config.yaml
norm: "rmsnorm"
parallel_block: false
init_std_up: 0.0671
weight_decay: 0.057
Each number is 128 + 32 x the weight over its row's rms, rounded and kept within 0 to 255. Layers, rows and columns count from 0. Numbers have three digits each. The size before them is the row's rms in percent of the matrix's.

# up: layer 8 MLP up, 192x96, rms 0.246, rows 108-153, columns 0-95
# down: layer 8 MLP down (transposed), 192x96, rms 0.243, rows 108-153, columns 0-95
# gate: layer 8 MLP gate, 192x96, rms 0.255, rows 109-154, columns 0-95
up108 088:180153123209098145131175087088108129128081114132120136124140194159095128079098081093139146158142118092131118124112082113164154143109113183137205095119131131079118122081139055212094102082166119160097105141124172131106081163152136160086150148127194100097150127116105147115118098091112153125
down108 089:179143127084092162097065097132104138183208162134160150100120104119170131089152184139088171120150178087151131106150173082147145158123170133174104101142166137126182178149082108099145117172145104085160114066170077090164163119127144104153118168117122126104120128152120095136158150182130153074
gate109 102:143095159132136134107111107079144105174124139139115173115163140160098108119189147089104145115112139168093137126105165078209116122163145123149133052140139136108112113136102123138131152094156087090136173104066133112149056100066126129150157055122160212182129136177118188122156096145178145156
up109 105:072128165128127134141117126198117083060118194135136158155106175121171137100086093143100140129166113119137143164118133136112159138069078139176133111090115160142113122128071083117124068210117134148172092126090112127109135123120153105094156056149082119156126145088097156142086075157195124084
down109 107:169110134043140113101063112111146110162156065114132093148131168119081141133135174134125161113138176121081122066136138073116064133149148144130092172116160151156153135155078119162089069151089124081169141138144203083136142075111085083138072145141129137142075130105134114112148103112071120150
gate110 106:152148114143092115100106114070144138084175183097150177174159178093125073120125146135111108093132204119138103084132128144082132116166105117082047100122148092094089161120086087105137123103133128156141155146158106109116108152156129071183133155122075086111163100128146184073152159172139194116
up110 107:112175119075168172126110091151062127168101072111100120114110123082105130182087126127124124150154063146126164098104140055191080107145149116095084211149171190126157126104150137145082149141095138064145140125121085100096159095140129105123095159149138095109083095155101144143113154120097076124
down110 107:087125191152166139124097141166094110176159138112161101056138064147117075115140158111154135115084162097140086163096200059128185163112127155150168122161120088152095104076166105131153103111112121046126151139127157121107123113185114130103128121091104109107196117130142163114150158126128153063
gate111 097:088119108129100102084150152109190159125142130131107147142144102167110055190171132070143117118140105137115109126165130018139106169123122157111082089133156068130131130091133087157151166117139148129169113197137095135137082166088095108116131177088128143183102185139127135167060130159097122109
up111 091:121209156081096135124133170057127121162143149174176188112090181120100124129141189125086141114136146081069104136152203143075137114095126098100095131090140114130066110180149104140093108163163137100105128124082084133110129079120114120114130139140144181115103122110125130180097170172104109063
down111 097:136134115121139165154136139135131103127131122125125173145166161189113184133174148133099137110136126140140125066154117158118161131080167103122104118192099119150167102117143079058213098085182113119101126085158148100070163127116101099116119140081116051146103166126118093157170095109174219114
gate112 099:119129103061108190117158095105097129074139149141141117112109136158073175128111149115125115134182139157086144070144151121173135158087124099167106167177142086163084182111122091063125164163137055107114065129089142117060126119108127133155145168081144119102135145136187122086134106169075169111
up112 101:152108174191133111124153129105146146100097173108119095119167142157107127085121136174154099166126144174146141056168056177128090090130089116198168181155102120150094124118130087089092076116141144196083128071153112108175133101119177159143153162139144078148189106146148162128115140124150149090
down112 102:095114162216158075072104115116125136100098155132090146174090067140127170159076082156081149076113133132084131219115151128117058117203164133126171116128148150134142135080094112081120149142135148104108147146129131059148136144149114121142152121133089104071130153164103121162077142106141122113
gate113 085:135080117110146155105127092093130057131122115082160126138083070060123167102101180097136169090079129150113156102089158141134102114170131114092118123125116143086184137151078123115122194086124119143190152153081127172149152065080110152171111142081179099072169136163151101088115101123119105157
up113 089:081122115137119110085099115163170116149089161070154160171132148106103157127117109060111148123131004094148140131139100068155212091144088137132094139119139100078160184081132142111094109151143112102133160167083118159152121148138106120086151146202169148134146091114144148177157133131125117117
down113 088:170083158139164152130096199142117126120193158181202098127132154124107112136116124232112087142127202085096103155137104140163095112227143159141106136140111140160132132109080128070126095138126130181129102135125163109115119125119112128181109077157126089113119086125149070115137150141098095123
gate114 098:114131169189076173201098150110166124154104161181156142113123106090084101169115139143133175160153137092102136102120100116197113162047133092143121131156104125120152144103145154165167134098065140130083114144132144075111159128153115118200160169065182115109143149156175126129129142195152120102
up114 103:153110157135139121101159081146139150068050097125072123148109103125114204157122158117148114113098147093088082161159177094081120130179113143093120135155169175110108130157119131116107074070084100173148069106185153118160148136162138108088136098118156133125154116153095121109148183125212179129
down114 103:114137089089114093148124152106129099111151074094166197142130113107137096076156151117098180112095163110096130138094115126113218075097098156145172152105153172117095021056156107143169134112113082109142132123115109118135113203153139126126155108178110151135098082132111166188113118136112107117
gate115 092:102130102120090113172111123146164152142180199073120128139143157097189134136161105157123069092148113115087103111217141166150151098144161094144153116103126125124130154159114029078145161120120121096176140094108111122075146107107094157122127126124134149131091091102061193063096139116084115115
up115 094:120163141145187185056117089158117122127147132102115181130119109120107129154127144217118157121130140072099182129095112179159147123168115077125098137074117111221115062181089166111132116098107127102115174157105113072069099089141096132110146120082151102130107119119108135110092128173159102147
down115 090:119151072120128122142114131130120159133100160125089132135119095080122130131147133094191165109165090163143069148215086098170134105144102163148162103121134157090073139175130086087147179099148112139160135134123132107197151101171076123072143068110129110144097125221185108144184141136097123123
gate116 095:117067080185100174110090113084130159142146155114138117090096147099145152154131146135149105170147084123102108099160178146042106096146104146093146179093116084163136124151168122113148179184145180085112132153163143101106169136121148121136055176116096155105127105135073104098088180126145056137
up116 099:091097077146157087164127099182141183160138116106076063119145124094143107098170091104134159173117100142126110159120109118147134127183145079087107102127124146182131147126060162167123153142102148094151093100132177096100097136136154145117188159203116118133116102152052145069136195086107094121
down116 101:177118085115121103105046142110122110104148143158110115075137198159155127129161115122143125150129174125135060096134140146075083120200135129129090076078153138070100178108110150190151101124115114119132105136075129108051174115117134133135112167174156094118119151073134066101105171171151109116
gate117 099:140165102159190111117180149110149117100123103147038157142127099193069111152095138169136106072113139149121127123160172114129070172096157117096099083188145127190115119130146158101114140058125182098156148132144033123094105172129091146099127100128121123113118143191127123090132092138110131149
up117 104:124154157109112084134105150068117138170125086161141185153182153143117156156115082072117129123180178168122137142155155126172129103179093131200090101092138120121110180192093153140125137058142104031119143122100153140171168109123102135072120134151144128157104058128154133142126134089127145171
down117 107:103077117143063140076130117151119050133187143112074142133132141158131109172109181104050122176098063103129091137112130123121165077106168171118063145114142119129170147098046114118120112141145174112135135135128181161115130186187149153162123157104173173111114133150135126108149115112117171166
gate118 095:170176158171157091106145125109133118127144139149112112129188153115106153119145141096154138087152140035170115100108105126104131106109151122069099154073134109136210179094214122126111124100123151082122186143159107072150116113142097098129130098113152128048144042110167082135119158121130142122
up118 105:106177075137108179169184109144092158159149156143102090139138133125125162090124158132134131083163124091161093164123174093131204126098103130152082102126167186137141101202138102185081126162093084137173144117061139117101116106060099167090122104175099133176132114079110170134118161136114129151
down118 104:117168127071116123173159147057105124083108125151103159148142128118108137121093029115151102078115114071096126064124145108117112094167040171149123114119161143094090206135187139116111098106160101140150084116112117113101125109080120124111120140179159163146092145118127135104056090109118090145
gate119 102:101106105121109113136150100131090137084129110183096157116081121129111080159091147147092162088088129142098172136074200140081093145145152140138072133147125105160103125192094117114094133122185151078092164120124136152102164156056148148097053203115134097191119158147091140136160181109115144110
up119 106:111107162139151101137088107192142111051101172095095119118114112156126123165206140131084179112139127161069128215145119131138175134163113113127082098169071146174124142084114139142112148179167123104190079124138111139099067144124084088137141133133129157113057131181135133169117103146109108147
down119 110:125128136141135137063200151076179083146144142173086117127138129128127152132163077144101111191169110150159082065110142133132097154183111137155133188094135129066114162062182126083121146077149120108099148097175177117156155161138177096109144155114153095135143150180164143121148147170185116133
gate120 105:174125160084059178104090181133186151096116136115131122138070169157151152132125119094098164126179133123116112120080135188106073164072078144057096086103152123154148081169130118113129124133105141147142116124163072120112147111164136120180092156173175082153135124166072110114106118148184132167
up120 099:112150204117099131099140098077132122167113145146129133151181123213104108115125116158107145173121109200154134093118143121109141178101083083115190116151177109058081127105136155098128136127155134172108162168149191094085137182192129130101137123168115161135182141141109117100111128069145169162
down120 101:106118144092123120120158091108055098146122173160167115159123111093103067065171116123143123163080186105139110127228159073090105142206116137142196168151184138124146112168164102123149082131146119122158122138104137158116104143121089085095138125136127196120160136156086160096129118104121165098
gate121 102:051122169130088092109141071138110151129120074101163127049109091179135123082156144140143160189163126113103137111107172165153123076147148097186180165156128126112093086152080157186155135153137119141135155129178085083113134185125113114117127128124165093108118110158081165158175189120147098117
up121 102:121115194091124128178150126117190109140104161202150110113074125092174110144133070134138171105105100082102128075104102174121079134114146108129148087163166142135118131130116106151142130138106150136139103179107066170100125123155160199128142154146163179187101167157117112122164180113221159115
down121 102:054135150097149093176155170108176115157109170153149085162141102111104099108098168138121124075070096112055121175146115097147120112122151165183130082186134136178109149132186113126141109116051127125104140129068174163101197123107095149169111143126126140135163113148168149078135099090091147124
gate122 096:125163073127117204210138125180164039125158160168109149114097102121115161114125111135192108140129112128108131102154124165195086100124130102173123128146137132094136097167145150036105131131127088117158110140154095093153102193079170135109126146128121135084156176126088124082162100145106126170
up122 102:117095171063106126134114137091118127076123115144123058107183173189145055166110153166189104121139135085131105125147161118168114146134068056143086136154178157125100096080123145117098164120133109127118139175130122121126101167148091141094077175174057101123182112140099158116167157138138156144
down122 105:178149079163130183091148159134172142123095171082072150161114086139176072084136104140089129120114104123103114196137141124119135082237136097163152127099122144154125096111116159145107129116111159068143076084124179159108070098102141110072134087134096143109115110143117176124123108087114170100
gate123 101:073183084151196142107162096159125119134105114133108114100168136120117089120112076095088090091142186090132127123101098111156170108124133149169119128140131161143102144128145159153112114077177167121196056160099069108089114130100051082132127061171120122108182082136146178123152153169114121143
up123 095:144154151160084159139161108105120124151117136099119081130096104086076126097088118183133120046141083087108123149160191111109080121128101091136111132142097128062117151131087069108168121080137105180137152120076198152171096159189099123060098128134122074170120122134090144085145144148132127088
down123 097:179173165104174113138157118168160166082146069154157163115108134192172143154147116165147165112193170106110055120159134111104122148171156165116118092113144133123132118128050071094127155100061150116114123088116183147132119175126165193147127184143104099102065146148108141110142134122117105156
gate124 101:131130148105131153112131141138092131118154054155106094116126116202111078054177134084180071121126151145125151106121184119085132100055099155121129112145139107160073153128175143120140108064133106143106144076181121082046126152127120124134194143128082090125124117119085131106134167161105131187
up124 098:133137093134114158121141078151140125103102162109115138142127096145086185129178208119140117048164122149131115160132102140097104135106092150143113130142068161122125191114110204103087170118141174122114141057098143166113107152187130136172171147139173095117204126146164097138183116140064144158
down124 106:124123125135126131101106107148137125130096102071126128058144111094150158153133137196177139083114142139164096070192197135162151114077142093129186124164120071111128152078163124162129105100161175122180127202125180116115108081119106124087120089109078103082094112094171148164069097120137133118
gate125 102:072149126110124118159148127085149147157144190124152151159127089084134143136119102117142149117150087083085162080147094122109189159128143037089142162187140113115193072075084158120175143138141120072155135133129175147146137148110162129194159164104128139156049125181150144116109151136152143171
up125 102:129089109136130106125132085091087175203109129150172135126128104101089131136130047127157118088127140086143085189153164081116111094142160123129104167174105139148158114159122145132146065118181139144127105130151126169147131155124155144080105092155124053122184120145176188109197118103061070132
down125 109:120081165132115088107133110125068117103083070120142146086105154104103143081124104116100092150141181152124112127156139140093136075135159175133153133111092140166178140154154110103109127126123096148093177145109053095125121093109023088118127123135167138149183082183083073178160134086119167093
gate126 099:191076111107169149080120106139127157123126128116138127138175118146147142090074138069134121126099132129184128105128105120127211173136133151150103122206142172171118112132131171150157097135141071045077156160111133190092116045116124139099108158112138062131168128164114133115179087150125117156
up126 093:117139108155181144131081104170116136161125082152209122143099097120057058142088128092173115083180090158120164058139073091144136123125158106067144157131086133122149067143098110182123184122152157114171162112086129082166142103133107106102155125097095126154153111152142113090140182134100119117
down126 094:136129120068162173175111059068120110185088111142107168135135112096161103172140080152101159102090174116113148142171162132141102137165167115121162153091209124126074169094071152099093145153158083133158153142162092125120129160106097143106160115160121142084127089130186117149128115156138149047
gate127 091:131122114123145138090172135123131151110121105104128131123105122066078085128106123152122104115132148203100134105116139090151196142118122142141092148183139082138138156096150114131075163129127076093092098101108076143138150118130092151105046185193107100047074113122135153105110173206131165187
up127 092:081105134161152107083113101065109086130149145125142153162124069137135139166108174077128177101146127100166109113151161114107125100116090171182222110116147086172125134098111061109093080128162130062119167118121125167117133150194145103087157143135093151173139141099145148126140142152189166068
down127 089:139111113082122096058186141160073112156072183080117168114165132124141103204180161157088113088135106170149117111099114094136156150110128152157126095134136141100168134149126091075113139113125161077107078155097059075117223134119121118098182104107158172130135138128142138129097132155102127161
gate128 102:164145159178110129101167156072084086140136102178101146177130146117052115111102120156134159148103182122093185093121144136143148071129129134145107096144157115092134100125071142127127126148024104101091078155150129120095155116166143178169194155204097144119112152123136142086079133116137148098
up128 105:154119174104123099142151125132112103156152157134094142206123143129127143168090072085111053173183116120092175151148137151089115132149169083098041091112125120128081115144104160118148155125141141126076123057105098038110149129137141124116195142127153130072122087131148151115135201119111127103
down128 095:138155153123134182157088102135142112161144151093147094151121088116101092119109162149114195103092125143130175102166099109072183152131176186136170114177127121146166135116138057136135104162205106093121155171155099125141030145120124130141153134128134133134107133196074100063114184140137151160
gate129 095:109173082142105133087151107126118105128121159151129170106180103148164091177121155166077131110157134151126112129139175135132134123158130217136128083136149140163180094148090118133128135161153107045102125174117098135105191150107143074086154093124158098154157204094163089106124136105151073208
up129 101:102134148121108137137113117184181169132149117114152102085125125181104193167163130125165106106161082186140156153117125138131139109134068086143105097161102102120208134114131136137149091123109150151158121125154184166099188095081105183153170101130159122104133093120095081185129173134146034181
down129 097:179098166167130117153097133158132164171117155143085105158138127125136161095065115191158175163082145092118186092140075126135135132097115105133170151144116078094117188127114116132083134179114104151122146163135096148115084155130155164100168173136137098147198187161087139091210123087111089101
gate130 109:158095166138064105145151106070193114155085124111159133164150104114106147123160092133093119124091191044115090169109087146142127110104138126089108136148107139098171097150129113187142156138145103166164147178187144119104222184160121130107170111158118167123126085162117121168096191126128137141
up130 113:102132106112091122149107133117042076165101123097151108147135108120167041098122096122064117152070102139093078150101124128174111141102194066092120114134119151118059130133115135131162103180080106139121149160152177173108072123116150084094120166107094162095124131124081161131124135185108135170
down130 109:121105090173170130144079161150121160143133150184101128156121106114141146113138128133139128174075093123168111098076189162090155120191067125161121172145115126138162126058148201149113121121152170070090130129173135076119089099106095173075161106163140133131102113139192103156107084094186138118
gate131 107:160115143092139090155143116162090145166114160194083143132115155081147128087152106162095141149149104126086211102113106100121164094063153148089142106128167115132145185149119169177174073116155149143161151101137132131160094115125131071135141134080156090072100150101077155061161084137186157122
up131 103:173122161147082106171136117108186122142124160128123070143118156149172107133136130167049124168174119141126160090100138095182161130166222142144096101115069059171065155110121074106167192142154135101117086159143099168151132123126144147068095131139114108159126137132101135087142132109170156147
down131 099:128169146128142129114035080094114149114110115101123067068174138148169102147138076128150156136126167096179119161136168140161196098059120133135117100142142105113086154142141173108158165082098112136129108110116153089089144098192100112067191115106089078100108094147154093131156152077139125108
gate132 103:083127099138127117119165075170112175130113109145124134174149100107157210088173055154160128106154112158103149114162160151090119056126129098106135160117184076157071168155143134107104122147135040041095136165111139138192121119123133131141083108134119163128167106158159133078124133110121120160
up132 101:118148121136141110117094095147197140121139142155126151171149105197078096212167216129099121158099127138120118161122158086138158058140120146127150175178100121142152087082104131116123118088075065114090156180120121128187121098130128109140112095184097134109126155148118115205141116090125094161
down132 098:097205196106118109149126097112108116099150120160080127092170087126085125141090115146146176085056163117138172187071158174110085156203138111065110119140117121138130168124100066125183125116145130146125113119108141077140091117096168164106143118085077152145156107108185143137111137178134108127
gate133 104:111187152110053131132190137185141134100104185184121152137102097143132172135101117165149146106094141111132105106104059147146132181104143126157115121128116163122164214100101184113165116075189151124086134119099130150135141046087112085084147093146154163146090121145095102123119140138123155187
up133 105:086141150191133174185097064090116127091165147123145099130133128091138132145140119104148117118126145125149108168161091027136164140174146161109161119088176102120095151098116104175126134153077126099089172154184129084133135180137143081082155128190123177177132087132167185093109145122118096106
down133 112:148179133136092155104201078127157138142099099065094200153127128135109110187114108129136148114127093155145097123154125154143088115005144118161121073137046109122136122181098154141132102097130147167163101113119171104117127127104139082133149120163145147098117119099199089102116100096092090128
gate134 107:124167153130153182124171128179130168130128162121086127106116162199139139144071138111124169157106136063109116096124106132077184095146134103155108114098149117077098134083130112099129084088178150128149086145102093113178124135146130088098096057153068194144069157104070131092116063146113141126
up134 103:133121079158146097105144198087085139154172110145134141040126145135149129179122157123176081171137125094108138136142090130107068132132093075117178149181109143095117148125070082116144126127142116163152135060134145125190088105117152085072105107086144161148141070146141147145144131200104077111
down134 108:205184113087146105101054107155146151112180069112149115087116086074098103086154140116135169130147144122160146083130135158161129097184133096061067170144124124119077093121105103171126108145129118089095125106084075128106103143080118122121151088119073135078153161114152126076119138121173176125
gate135 103:134122087165097194126152117077147104160128188149095116163163151131107128102164138105129121110137210095138104149063123160175143152087116152103100176118121116046147172111120124091128135135226124122125160154123163132138122191119128077082079100155186141125127106115129139050091126113119112106
up135 102:118122131178134182158081091080183174077120115155172109155119163134144083172137120119128141163078132095189140110112212158103081188099166197096160159155133126150154097114075154066142131105140086096145127103119118121116147149144169119209160133102129134126112148165153127129163143109161160169
down135 107:133114134113143177133126130147156142182160096225112124140097125119106104096127103154129113065164128173147127126131104133132132153075167204147114094153055080121149176103125149108122132131140149114095136163092152174180191098145117226128139147067199098142091143097101108126132141126132156167
gate136 117:156122188127153104084115103124138118083133157155069137115122062126094203132143075116128138142085090113130133132128165127133111093098128130075129172132189041103161124144109160093116133146088156169170146198121093091119126191144098144115118121153090180166142155160123076107098136144157076189
up136 115:084023066147107119147134097123133097052088183092128121094069096184147194151119138123110161088146102115149159126116086140085101170146132138163147131180154110054084137163164085143135098147142147130118124151108141123130142093136099095115122068129169124117149096125109079158150171111155151094
down136 112:120135068129101180143127150078137091086131083144111148133113145139100107122107165150135155147169133089129041119136072141118128136197155117120138061139141156186098163088137130153149164081138113167091139164198165142119099161067140094087093164120161145122139118128134089083174154167099092060
gate137 103:141107134173185089109129112176047236161118101105110119089142128155173136154115136111183142114127120121163093116084170139118121157136094195091094142128167120127139159148133098123104116161078117115118188083123126120152133091116141118107178117141129151107139116130170230192081153105125103118
up137 100:076111082131174156153103086087100141120139162182142152144145150153126068085102162068124141138183113150087090177103160119174127155104161195119112153152156130123126150096128086154131156097162173180111167111075143152151179159195090113101116149123116123115123194130137142140121208131100142075
down137 104:129164123145135072110059133136083132084113061131150146146106117173101131100148076126130126116118177102186091076095133181195120114122110062126170139057114142121081135074165054160079128159109171120133065111132173142151143122180148135105112095095095116173107111157134139115107092146133115130
gate138 103:148177123112128070100099125178122218114135122078118109137171110167113127124158100161164135175126147168098101144066166141131068124109148165059117110113170106177069140125117133209124120115078160143142085100104149107158127149163117067133128113121131148109132168097122180089103093163096100183
up138 102:140097160098121159111127153119133079148119120094127129150156152102104137112097104135100091128147170156093134135121096128128110138089060133105110118133098159093111106236119191165080140214125109127105114127168191134113147154142148091213200109098157097179116157109094070127111072137099137120
down138 102:119138171078082105139104172207156126127148081097106068133105136139150092128143142174070133172152138132107107079102121106093159155029154126122169135088119117168103189161127144139120128121079152224122120128122132111101172173101177092146124123147190144101114113112131120087117121098179138141
gate139 094:128187173124130152107145097112104079150092233130084136120154123128105055140139124094168102058171155130113109100116113088140113084098098173091158123106143093116171157133145130118145067120136085114126110102131157145086150173123122170144133119163170107091151065142104057101120172069161112126
up139 099:152097159111125122141175160102079128154139115140085133061063171126152148157125072104103132124113124156101122120120188118170110153154100111209154153103104133213165135131145140133017099135140165117136121115106160150118081162107079157131126107199116136201159110112121178144125126144152111114
down139 097:129116177132106146142184140146058167095091131130134147124026185142110128115143235100149155113095134113090157202189114104102162130139129117102115138136133167145112067160101158152096102113152116191072109106116130112082129116133087122144134074122111162154074085132128136146091142130128114107
gate140 103:120128155146125118156091197136101213110134111111147156147059108165149113186140143101138150171104055093124018072097131143098123106074147118118100129148123136139090138098099111116129110129121070090092133144118141094057128157136096139082071147117090146106147147074076099127146130102145143135
up140 099:113144101186208129156115122130149106122107142127145134111112132136080111133107119169084147093064111171189121158131169114142139078158158101134093136105123087152160118111100118111152168083109129020149106183124089187117108078121143066053127115166104107090129124101077125106153128119183098144
down140 097:131084052165177129138100093115125122136101172111114150126171178149120123122191123134134151123114189099148109097142100084122132048103126159120139116103094049112124084085103134172095076106144124103157095163077125198126118134163106174112118178118144125127120074131206123075134168126125088104
gate141 098:136105092156016106148132110137117172127159095079143147152155167123131123130066103164169183077118137179051094110098127119128155166203114087139152168169142109101110076125133084151152158064152113097141111127072141171127154148113133157107137145128093155135165119162165119113112108171144099166
up141 092:135112148117096157101164129106119108245152105108099102172132113083129146165112163098095138073136148168112165114204155148141175191147140154137165056105134101144100146144145126159150087100166116182140134136147115127131200110131135155104091084099081139128087109142059154163086113102112136152
down141 098:080143101092156155106136139118171111136087141142082079061126127119130144168172167122069103159117114132190113114159170151176106172112086219082188142066165118121061127107105162074121096144129158171097165116194113130100104120137147139176123124086156093121100150149142145125137119096113150111
gate142 110:113129116132110108085184124181102130132060117052139079119161109155133169119129088090184082088106146138127100084093128147194070179155133128109130103090099106141148119156140071126143112153045084148134075139155133109144151116083083150134141104099110153129094094131114195137137193122176149112
up142 103:132114157159097109103154112173139141169115126182093200126118153123092101152163132153087137126088118139134113069168020101124103138094164126097118124134141133105105155161131116130133113065197039156130103142123100142176091139158114114106129123128143104020111113094112121115167109064117133108
down142 102:139158163098172093155075154141105158076145078126182117165108125120120070048126119118098140107180120196112189113156143154079124132116082075166208127085091118161172142130132128164109118122188156135110152140144086083149108139102139125181123122143171113105129182176134106163146163130171117132
gate143 108:128113126133177106085111148055100119142166138135116117118176132057153156156161106140122120123100117087079099134149161112155101140170137099111177128139170150097130120124076087148165078180090068035141160173165140112127120158142141102139125106120157177102186153184117128170121132164076111198
up143 098:104134154093098176146137091175154097143173136157126163166071162119125136099162133171150107104199122107145110090032068101107130123147102185156103133110113118110064079155137136105133155209072090124121129195121121148124094051128086148145130107117107137167113114107146092144114117108088100129
down143 100:074134148094133134114093110121146075139152118086104097122168204135150101173122061120179112113115121132111132115086129116149154203153136083144104185092175125084141141166085143163147127106147089102079116135188126080100143180157098116100160131110207184136135114146098151133190128130109123192
gate144 110:154149160127159101112078112165109112117116198064118079153158117125120116129147109112051096113154141116150097170120142144148133127055193130093128102148111099128154177111140098088132112109197112106153145165110160070115107139071155091139082155091167065093100080162130070094097138175161128145
up144 097:127120133133056154131111126155099115101097132119177111126087158128107092145227127134160177100157115123071082095126135106109123084144149139208106154133112106060119152147113115139201154194133129144173088131152138156076114156141108088085156108130119090150199133098107133165079155139181103102
down144 099:159084099148134143075178082090143100122145174134162070105095140120100070120140176087066078127109169149150117104130190130152087150122150208173120110099123137114112183162130131146179093124121175088080092152150169155104115160145142126100114147131141158111213070140126147143122099103085108140
gate145 106:160094124171140112154121081123119128185048115148114192108089100150141115105124124154146104108088136190112101060098143123176181113107123092143126173177139085176177145154172116167116107101100105128169128128167072157086117140161106161077205105123129168146077118146063113132096141112116145119
up145 101:175158084059177124140130090064140121205051115188175171075118085110101135136137177131090116150138155133138128181158134082146168105084102094129105105146157118141190072104145148111117167121134125158071135125137134128137103176131156131145196132142122176114082098124160113186118113142131137126
down145 104:153119134166133136105084134079156101091190117116124201154179142163119111103132095069149170139091135222151112106141077114152127118096135148134158140149110113133091157160142114192086123122170135137133124124099140162141057146049104118131138109117113181172146078164157167093158134103133114048
gate146 100:147138075128135147109134122187192138120164085147141136145099115161121062122162137178114129109102189101172067100145138157149095140096140208136138130067141086094125178152122108126123138136104099147095162182163167107102103073130079037138105111133098118116103167078115163129165135127072148102
up146 096:124105154126124157116108134142125114092119126179168133126089073112111144098206097141048155075108133159174116188109142137111187115136132175125104161125178118072128072061167101085121117081136105163155197117125123153117071145095121134160123107112134120149129119147179134160159134222093131114
down146 099:145130142109101082078093142123167064126124149085165163124125124082095174098112206095129152147127138185115106135168079103143102087141171096110087109101131154132132120141101161170120095132143195168130083107099153150134133160155119119128152112224097220091109151081144099127090141077125124137
gate147 108:083100209123106106086138142135090153144126130226100078168144110163111147181146130145190122139144133136138146129098078150138096080128084139144137115142134115119120160149083152093157172152112082141075140123078104055171183165122137077074148112086156106108115107130090166154128180176135131113
up147 103:142123097120174120092106127129165107130167159101148184173123127123087080195100128133094162121156184167037075089141103142096124152178128101147132192166117115113114130148101079093091109090173128124089114198147080089127138102163116116145104097094103106142132139147074083101168106105079171135
down147 104:136153123190122196120118146130107156080141194157124153122079234196127088112176161136213131138145123180121176095153113110122118108125150142143101104131177120137068100202124135106128127120157174108127116143124150112155113111157139105073107128092156187127078175148133099151137111124095137106
gate148 108:115113131156135151178170101043078127158142094159127129124097187201148154100036128127101105126111138153143144132126130122170073110078125162161143135135095081131128126136106160105128142095112187110125140155103114048116095145145094148107113139154130107037169128122186124079077141106147148167
up148 105:090104059139102095127131164117069120090133110129168111113120132154134157112075184115096129182124080093173130122123126180074110074091131137072138170102123089159098140109122132194121128124169100093064112130105095130104137106123105138068083111116123103189190108120101134086109176120115212124
down148 106:101139070143128161131148129129126181190139127103106127142175082152089135135113161144133087095121146135103084096091070098135065146092075107175123156137139123105085104127146086133095103159144145043158134071202150107100078122144189202153122116194124169127143139128110130113134154107107072150
gate149 098:058114108121139117157132100111087154105086111178142143191151158101082118166124145122071160126147152186163088166116165136114166186130134119154096186128087129074156112134130110128132095091087095075129139199124139049093155093127132090147129123092096103135078118112095095161103084078157127174
up149 097:109171141124130125106111166108156164162091146144100132176130131079136186114178165124132078177109168170204130092194175143128117095106102097103175103115089108142175153129126157123089162164132148072154074163120140188098152122095069153111118121136133144064145101157078100146150109086080092144
down149 095:077127086119160158185180120117151111117134130102154104088131135060109167144201103117139167099146095123134135013017114127165138144107122116149165156117090105082108127114113107143148114145129130129127193093132144156176088134087140157132162174099104133105165138166096166121137155082151136138
gate150 098:080174176148153137122141063107184094144148184099071140121154091101137102158165147130175138141092133158141090141090099078056112069058155151121115170152174147139114141102189185118111116121115109153163142139137109165134141139112061063119118143140125126089186120095166093137085106160104125116
up150 099:153127144202137102116147118113129134136105109128146110104122152177104127146135125067079148088146074069112108105143122096131064134112113084146073148147089154150157093041088114153090120166131154181134161159158191161108093123072199104122112119075129119179112202130129164136148106112131170104
down150 097:139117154085130133078111125132166125126125124154150085102072197115141124151198129135126174043156187176140120085129155102137154159138132110124098131161144096185122110131123090188138156130089141122134179107077131139161111154143162088166126096091110142172131102115045191121145152191155098079
gate151 102:111147139060101097195131109137056155148106170142146084150177156111165152132124078126153151125116135109100105112121160098149178132144115136129122146183121158117129157116127160129156149035103085125086193143103084133153141118140114140118115105046118082165132081162163178200129095140179083143
up151 104:125172183113095072117111108100113178148158160109128148147116061090046122150120179112063164134122148122114162082143102132111143079122094087165087123106184143190135157103203121102091127100094101121138138112028122116138143100121178128113134134164155093124180105156115108141160125131165157138
down151 104:079184085124141049166082174095110103082111131182128100145145155132142121156076100088107149171162068107104125157121139100149110067175161137111148155114114143163146106131103183088143126167107160076115088099117109136123187108162129109175072084125163131146118142142109168162100153214123138130
gate152 097:116111161148115092100121122055118126133158101128121198148144064164094123121177124086101129143065138085109150062150130095189086145151095122159125096138163090131133101138132130144125134147165154123125111140134135036157148117064126167119113144146125200076094077181141157096138145052108163133
up152 101:164162150106157158112148153116103087096150192125162100077136156118149151173141106086112109036098107137136099108088159142112151104209087114130142086134117166111077113157091125134132131103089117145128196103168136159093144123118185088063141085110178106140142114172172063120127092137183121116
down152 096:108119069191146147134105138163114132150121138137101156110064092116121116142127075128107135146076143116154169177111178089146117153186072165105149160107120133139146179128109105102140151036166116133132153163100160108100153102106175187166099177128026141178129099124141126131109134133068149157
gate153 096:163138117143139113141150054130159147152109168148111148202131144155143152097128110097158088144160071177126133086125097163133107127135174130102122146083105137109081182110116124146113168139070123131119096163136124046081095107041131082081144080121098129147094167141158205160107113114136078090
up153 098:180129126135091066109135109106121085127125124163092192112131127132183125118113158124135125129148127087160152125120116143157079096125160106126202142095136202185187157116136102128143142069170135172132056127125144154167169127200180176111122163093165155123138107143075165103119170157084140183
down153 098:092110178119167119134164175104105129168157074058138097120128071146100128128110156109182105131150173132120125109107128078147082169138068149175131126150171105174176123108053093119171137104150192123148093124118129107112077164109160177131092120156142081160097165174135114179122153076135085160
gate154 108:126130193082156120094140085104067140106141134103132196110163101106063127159097141090114089154208085111126131059154144145064138155070143132156095076091148159135136114117118154155100179135105129147150139102044116134110097132105146119125089123075147138111086162172123076096162092122100135146